Weights of a small GPT-style language model, trained from scratch on English Wikipedia.
Training: a variant of Adam for these matrices, 148M tokens, 9021 steps.
Each number is 128 + 24 x the weight over its row's rms, rounded and kept within 0 to 255. Layers, rows and columns count from 0. Numbers have three digits each. The size before them is the row's rms in percent of the matrix's.

# layer 2 MLP down (transposed), 768x192, rms 0.095, rows 664-697, columns 0-95
114:148152145103104132098162110161176137144114121097117128126133120113151165129139165116084137130142109134092114132130155123157114155138100142131139120103162133153152124148134123124158115108136129137150107106140111222058138125148131129151146128121093146150134155094145143102117124092108132116
109:123136110154139144131094101102113143162146113101131139178176121106106111158147120198117159126117132137083161138168139129106135125096166149133093090142094125104097166106124138129138108175133150140132115141150115125095101129147120129124132154132140075083153111160101098100088131116128134106
106:125117141144091125160148148147103154126139101090166137144114170100108078132078138136186159119137120119094126122112118159091094154123127134140114125148134160120148148088154117159133099136095102175147100112126092160113160145152113118134109139113130133153164152116133107109128109130148114122
088:092114132121102127129134136116143144169134174109133168093121153156150142120135088128145145123098113125163119117137125160151156123124147120103142122110115121128111147142122110145157066117102133134138136123094094083153141144128132064105131147124127117079136148105138116096134164129121112138
105:121113115184096152124125116178105118138143168157128168109132110170136145112194128141113132106138111138122118142150144092158141150126116094120149126146123116122137104110105085153104149141113112106135161127147146123151144105111147102102122137130106146149114141114108099055153171131128134153
098:166126105152145103109110158129148144144129100136117122146120138104084202143110156147086141121139133119148158153114118105122124126094148116124108105143114182152114145123142145179113119089138153106098095156169143138096110079120105132144136112148129131085141159116092114136118134111133140134
110:134127121133156158134123114112126107150108134150125121159130129119133118092175179121096121127126152136093117133111109147162109090112112078100133122116137129096191108120154141085153154092130137140124120117110146114115120183110085125132116144137134132084166132154163114143127112104124159134
095:163110112126129137123116146133145107145108142088136120089123100133125133127127106156123079112125128123171123125138114135114125109086194121134100129147138154130088111174172093124125149096137105143160095150137160151069106121140138166091122124085133101129115109109140110105170095126139149123
094:173121112135109152112125084131096120126125127126127149129122093150114169135166111127095095086135113110133120126062119171161120148115146105135156128125144115128156129136144172120133116100102111139104121133125141106134117140110123141126126111155131129142108141164160110127128165108101173160
103:135122146121089131174109128157119122113162128134107130116132162134155136110128115096119132147132146127142156092128128086155127124136148141169142135139132103084134149107173143164136093146189166108138126130129151134169123151106143126103156113119108119171150128129079103128142142112139137152
094:117120155122135125139094153120087168109116094140166158154086178129106152143082101085126131157110096138137128155121094129126128135117131154156158160148104101148101122116112128126142152108125108107164115112150112097139127131122137140081147102118106105129150115094136128098089121131120118064
108:077127116090106130091118126101109152137156133179135163137174125120094103149135120160145158106123140113183180129157155118130115131127126153166133114085098110125114074159099114154106092096141132086121124108167144146118131106171108101186131170143117133122118130124140111061128085135118102125
105:140119131118166112123148200106123106123151144109140104133113143109164052118160108148112079115124108137129124091111096130116121153165115158153116133116065107103111143151113111094128145153132152099113146115152123160168137101150112147115128086151127095103123156141160142087112120150113105103
105:120121138138107147125127112145113142106144131108137149156066150090155122104110099144109125166131142120142120141127093141117186108122138161115138138114153113154149151109119162149134114139111141079132098123147121155156118168146105145135109117160091158105133086128139108134150131123068114078
109:124128126108154122150124103116185148120092170158136137131120158113110132117095092178073118097126138139124094120143136116163125118134136099199123132106113125122135143175163126126162107114108142121137123135125155161140026139121140146143155135135120143107149111135134142100124098145128113133
109:106110096109084139096128157110117104120159172139122200128117119133130172143150169162133154120135129127126092093143069135128154121160123127138120179115131160113112085107106167164143149121120162138117101135118168139153148110150124089103154199167156130108126171134154122087109115129137167158
104:144123134100126117150121129111132107098095097138121109112139101107123123161145118122137132087150092126111138154113147145150166141140125122143163134117145150126110122147118097129078167123148107073105116134122149176154131154173132097165121140149113150072129144137148143118142145125140164173
100:124162091135133131117044117163149130116149095114133124119123154100119131119106126155141140136123082139130097087137170122154095162127140133123149113151098123151114109146133104091158088119105147127123160176150110112159124172135115078106109145115183151086142083140120148089145130070144131140
093:123105087128151127142098146105098159123146118105118108170145133124124118160141130170210171115150146124113108098126107126107105118123173102072124137097161163114114151115144153109117147124144115150136159123117115160102120139139108128169155151094154144138114119153088152149161124107160141167
100:138151088135117130170165141112098130140147141121144131126117112129112126098126186136116148141153143110119137112115145125160134126144118177139136118114171075163117141113126107100170170121160122109119162119177140132079152182109098130127164120115126138131123073121148146095161129081124155104
086:119140129144125109147150115116111135082110110100160116132115128147136141122111119144138113136118124126138140067127096108130133135138101154157133137133138101141123140158200111079132093152079149077137122115108132107169140103120140108124123133122146121130086097143146169132097128110170145142
098:150128091132104166091120130132158106100147133127122106130106161151108114135100174199135126135139138131136118151144151115159121107118108089131162149130108159137041138121139153095092128109152116117111130123145162122142126090102155145113144137136146069141176132130195149144128091118149143143
105:131109130147141142130124077131178135174127139144073137111141114154082133148109134139105143118135090149152130131118113137151143154138142127127091161085127139120129133114108130136117157157067138131108153174150119151146141154162120096135142152115113094164136129107131133132159101135133150125
116:111121126136144132139122122161100163147156156116172088125117152123140110111137118177162097153116174139164139109153092116112087134117097146145132119126113125146093099121119130107140067132104112107119134114105145167127149125144132130145192146125139130142137123136097135145136153161150156143
112:123143106158140125140150160159110119143142174152130074146091141106083080136160137111112118121130149144115076118145122106128123140123148126110111091110120103180132136108116168147112131092138166138102143119138151151129114137094117090082127161127082108082145104149175095118145150173131129150
081:153125126134157079176131133143127130110138182183142102110157158099095107149139123135179122132133098125138105130115138128137089139146159130113127151124132110092115113142135126145089135135148129103189130123131085140107139133155138110148074119124120153137128168110062155173171091118137149161
119:141108146128098108081148113142140116118105133162113159104080149098152177119130197129150150135128163125071129124145083096149146134158132136100116102115135153138165119121140117114167122127126120141172136120140113051125132136151126105116112131125099107182154126158148141114133142111100107122
101:091139102093150103112183128143143139137089147125141074134140142123121096141140116120124081119127084108104106170119099147125140135186115119171114129131124121115135161124119129119131192109112095127107128099122105108178117106144128113106083116156129170156143106164146110127123135127063112117
088:125119140108172119146098125104133112150099121110110119141138136169117135089160135103161160092107120120133118137140134116108117151134140090083105118138159115137143138113083108147100145149098088110116161179094133086132146120153103164101137134118120134102157136098166098143113137119169130124
090:133090153095141132166117143148148157048131149114141106114122147143151142156119175127112130157134161137105145110105119144118067117149116126111129101093089175137078146122153077094142136094084089126166101128150127118106124167120156113158144121099104099145112117118132077133178133132105130110
100:138128138128115128160092121132139170098095166117126134163123125130119127120130150159100185160105141113154108121137122116114158147169108171119143103108113126102094139100100161092140107094142093154197097139148139098130142077125168082117140172111099132151101095110113153102093121106095142139
093:133157134110124072150140118120101108154135100147120129112131152108167138124132137169175145120186104059123124139083093112126136143173152124120130093148117138133136125133137082137108117112131139125110111163129141148111149158121111115146093092099108125139138118123133153192181123140141112155
096:132131159167133164148121135124101156083125119086118140119104155174146163142089166132136100132127111115083137148163170107146098127124144129151149133147108144129138152118123153097110156128111118125146108145130135122142130121089136127131133139156121104088121176086157086136165163082168131140
109:149111138158127116089116097083135087119135149092132140116092119129123162115119168160140117160119122108111162149127145172128126143128164107138129115116132134145158131114100142155158155109123119167169086069166178125130130116148135133130119154125130091205107154165113114138120134135114152107
# layer 2 MLP up, 768x192, rms 0.108, rows 665-698, columns 0-95
104:144118160149120137134091125130106138145125146106071105120136114108110130133159082145154141123131158141121117117089144163112131069155135115111142123130100146107085127110096127140045137162113211112090148107170093153111108149164110171118145111081153080129132136155143130150131144146125078144
105:124108141115167149164110116181115116158118156134128139140162152111136118166111086117144122093141108124109152139111114140131132146158152119123120149124124115091156114108137133120092083145119153155123152132198119123143158132142161110151081142079179108115136142072156149124123099134146133110
094:168115116119107137115094167117122113116111121113143147116141128101098118146120058150129150100121142157098129157086133167110135115108162142148121142100136095142137129154146146142112122167113148158123158089138083143138138164133108118147115109144115104126151124117108123145143142083128127114
112:181132142126096126129133139132106135108094147132114121151086128151117106137138116108146159130130105142103132143090111115121117160116138138127087096113136117105136110099139165119106133098111163182109192145162133130114193113190112078154139167110117131131145115119128124111132135121108097187
101:135124119118154121133147119123162123116106120133156130172143149127147144128122131151124203128119182144145110135134126132098112167102132149168122079126138140154062126092142149174125147164102137136163114142143121106128126129180134093109152133081112077161082116079136148146115144129105159132
113:130144137175114075127153144193116079143118175133108130145122134123120155126091121115167136110130088133137137119131154084126161116137142119138105125158110146117148144140134125116152104089136103163160139141124097106121155127111140148156088148113113095119101112132096145156149083163160129116
096:164111111105097159150121128062143134166131132144116110177165120153127109131145071121148158105149087119123090108115118151136093135120145120149115130126152113144138136109175117147112124166113152140136174190170131163115175120175104081102122113094122090151154103114138128111134129131094151144
100:121102135134162133125098138106094119129129123143066128137101103154121154116151133130121135142152134130164141170145125151143143149122126113121168131142096130151125127108110138138104153074071127153160184175162116189108140162108090098194116111117085158083123100138120121140139123120090136180
104:139123104142136149181110151125114143098133109119083167136144134150146131156142138121140137122135102151089158164114108130130119099155156116099122104177090084149125125092169177126148119131124140172162120141165142127141168158156146127122098106112140106138125186093106117107151123148171137156
096:131172114138121105103100127134128110138133178168155126136142132090117134135130101088141143143123158145111079151118147090122087171126129147133114114105137140161112122131098078117122099161101142070118105125114072128117107124120115184124095156108120109161114101141166172202168141117116112121
104:136104146108155105137137162137144161101116100138135167161104140149137101094154136173126115090148177141132116130155134139109162152155119128114128121154170174160112117112108079160136141109087131131137085131134163108111125150157121114129147097128125125093146104136132133114127094084093153169
111:109101123146178102144118170108129136128124110127111156116137108149117129115130100157168088111122127152172128088106139128122167127148126171128135130122110155101115131136117117141136103101118154151135139089176135120148124134123138169186105114107162105086118108140088140126183122101097148153
100:123110089138116145129160150102076149102113078137118153143095102124167106147130104123132129119133147123158064124162117130094162142191123127117137138130141143111139096091107093138138119118147148121139110099138138138145130130143101145103135104138129157126116092079099109120148114147129150120
120:134113140106152081167086146126160105099087179183109139149118177144130164094130107151128135131143152142139105145158098123101171144129123128150129108154128124102102113154129105152105120101087145160134116109142130129134090131162139145120113117120112127082142116107154137112142087069066144126
108:168087139113154130133154136129133134086146163140097105151144126118102114117127137162143142092133136122132118090117117134086101140125123128105104160138167168107128137106140102177155124154082146177139164124107151117171125120185139092139155140160151109118142101141110148134121113110093143103
112:119109146157102099141133136125102077145124139197130102143132141129139133102118092101180125145118102127172132102138121169152130117128129122112114172108124117090151162119129081172139097146079181123125163126168104121115123134107109143119107121109102135146131124145108137144171149138107110144
102:156116157137124126138113116097157090134134140155132143131138146122119107147115091124130117097141105111087129138090121170134094102127169140159167164120131116167149141121150104174106116155118183118107187151142121166135174131155152065105102131125094117117133130136106108135129115119113115145
081:119138127157117113160117162125078083124102160180120130144148170099156155110143101113178150089155141122167106125119109136110139096127173099101132131130107128129113141132130158157098135107157146135143120136178127169123139137143140138161115124103137118125099139133106167153176118093099136156
099:124117158146130112158162113136102142142105124151096124141118152113158135162147118117211144113126123124157107134104116113098135110167146114155086114095116152138136142106139131133128108152128163130118144128164123114097199128112168103115096145077170138126100114134103166153160130111134076137
099:134113123143109121183135156104104089125095127176141107143191140130152151122138119125187148079118110128099104142163100136097158088165159108130153192136129116139145117137118098172127090124106123130093144142098122162107140129111182106101109132147147093156129132152076140119137123149138098112
095:140098152138101125162074117119150093119166122110126113115110167104143115128144086135153097135134176124144148112134110123139094119117168155139119180099106075105143137140124153130126116173166150107113136141203102172108130144115122176156126098074150118141120147146053130146154115127127149154
097:144116094125107119168134145146167104099127177119143093165209151133144135131133098145145147104135122126135075096125126172125146180136155140146052154118156120109122126128128122141144106134104111117157143104115115117120099129147108109131154091121127129150134148169084139148135087111131124146
114:138130105145097124155101139129110085070126101173098110158167190162115115110095121177141118103126151143152125090162092114107128164113152129066146167116088120085108120123101162135157108112157128167158152118165148161105151164131113129173153135148123145125136109142070115126136101125087108155
110:129110174169132126121102133123126135165093159145152135164113149102129145143076091124142105093122128117169118143148138155132128156150149172159101098154144153130121139121152120172128095149110139128133121122117092095102201126136149071137140119104075136160122111129120157133137120099108108138
079:152132100123123096168106143126062130143114154163162105147146117128148150136160067115211165101124126126134094160135118120107149133130138124096119108147134148131124116108094141176098104109106136109130108132148099135087129159130127131120114117077137129166134138072132144166143116140161092156
118:128123126135135131134156127133114151126092128158160124126147105096097167184166114142141144131127095126169110139108132131158112153105135168119117100113118140169108155074123095142118137150125168099124111138148125133099133134137105147104097150068120147129095138117130133129149166120134134131
109:143096162163144126142143121136145118137139136133105113129147158114151111164097156123151123083118157130126149144146111111115153169119138159090140162101140152106086118123115162169123131165129106118110128147183125145099156166164123119147154155078122120146109147118101123128128105089121114140
094:114115120130106120163110151134097099137128127174135164123159152098153152113089092167110113089133148117142093082138113094113196134155144114090134156104095134139131132121129138158127107166117119108095085102127095134141150164161112147087119117120136110083126090094118128143202072148147155113
096:137140134194078080136142154174097129142096174160139174129107107078154165140137115123131124131144118126117108134115116145130159098142133145146067095129129126141129143129094083110132086107131116132126111151124080098104162128098101144124137133149088127133124129137115153146141160100146119144
110:094142117122138101128116140143138089148139133135131177115125118137112109138130090142116133138141117116118155099137130150153098132160140143148129167120138126124096090150117110153081106118133127103117125097106065102088158169127128164137150145110113105120071156100141133186151106110122095122
098:148122138150147076155129208142090136130069136169130090107133131162164110098133122128142173086128128140123092111130116126136166103138160108113134117148128090132119128112081119149115125104163158126138136124141140155133152117154134103124140120140107101075146126104113140136188109123124130167
105:125106142148106096148141142126105118148160107103140109168123165110149151122119119134151111117136112123159143132111118125134104140164125152153097145162116151161129152141160167165143127145118140170187097155192089080149133176122114125116144083102124102136115108115077133133121142140098145133
109:118079177170171159121129144135115135144139149125131142163145104098131136129131136138173138121135161125154139133082155159163109072113119136139130164095113149140117163089131133142096123131117152144149143116108148146169120128141166156136134105123125150146078114129128158121135146093106152103
102:114137146136151120133120136132129166149163192112143146104151127055103161147171090134176141135129162129150136124130114143123169104150140138088091100119137168134100136130098072120108138111135125109110123092107130088122090091127101155118108096111130108108154118158136151163152145113125114099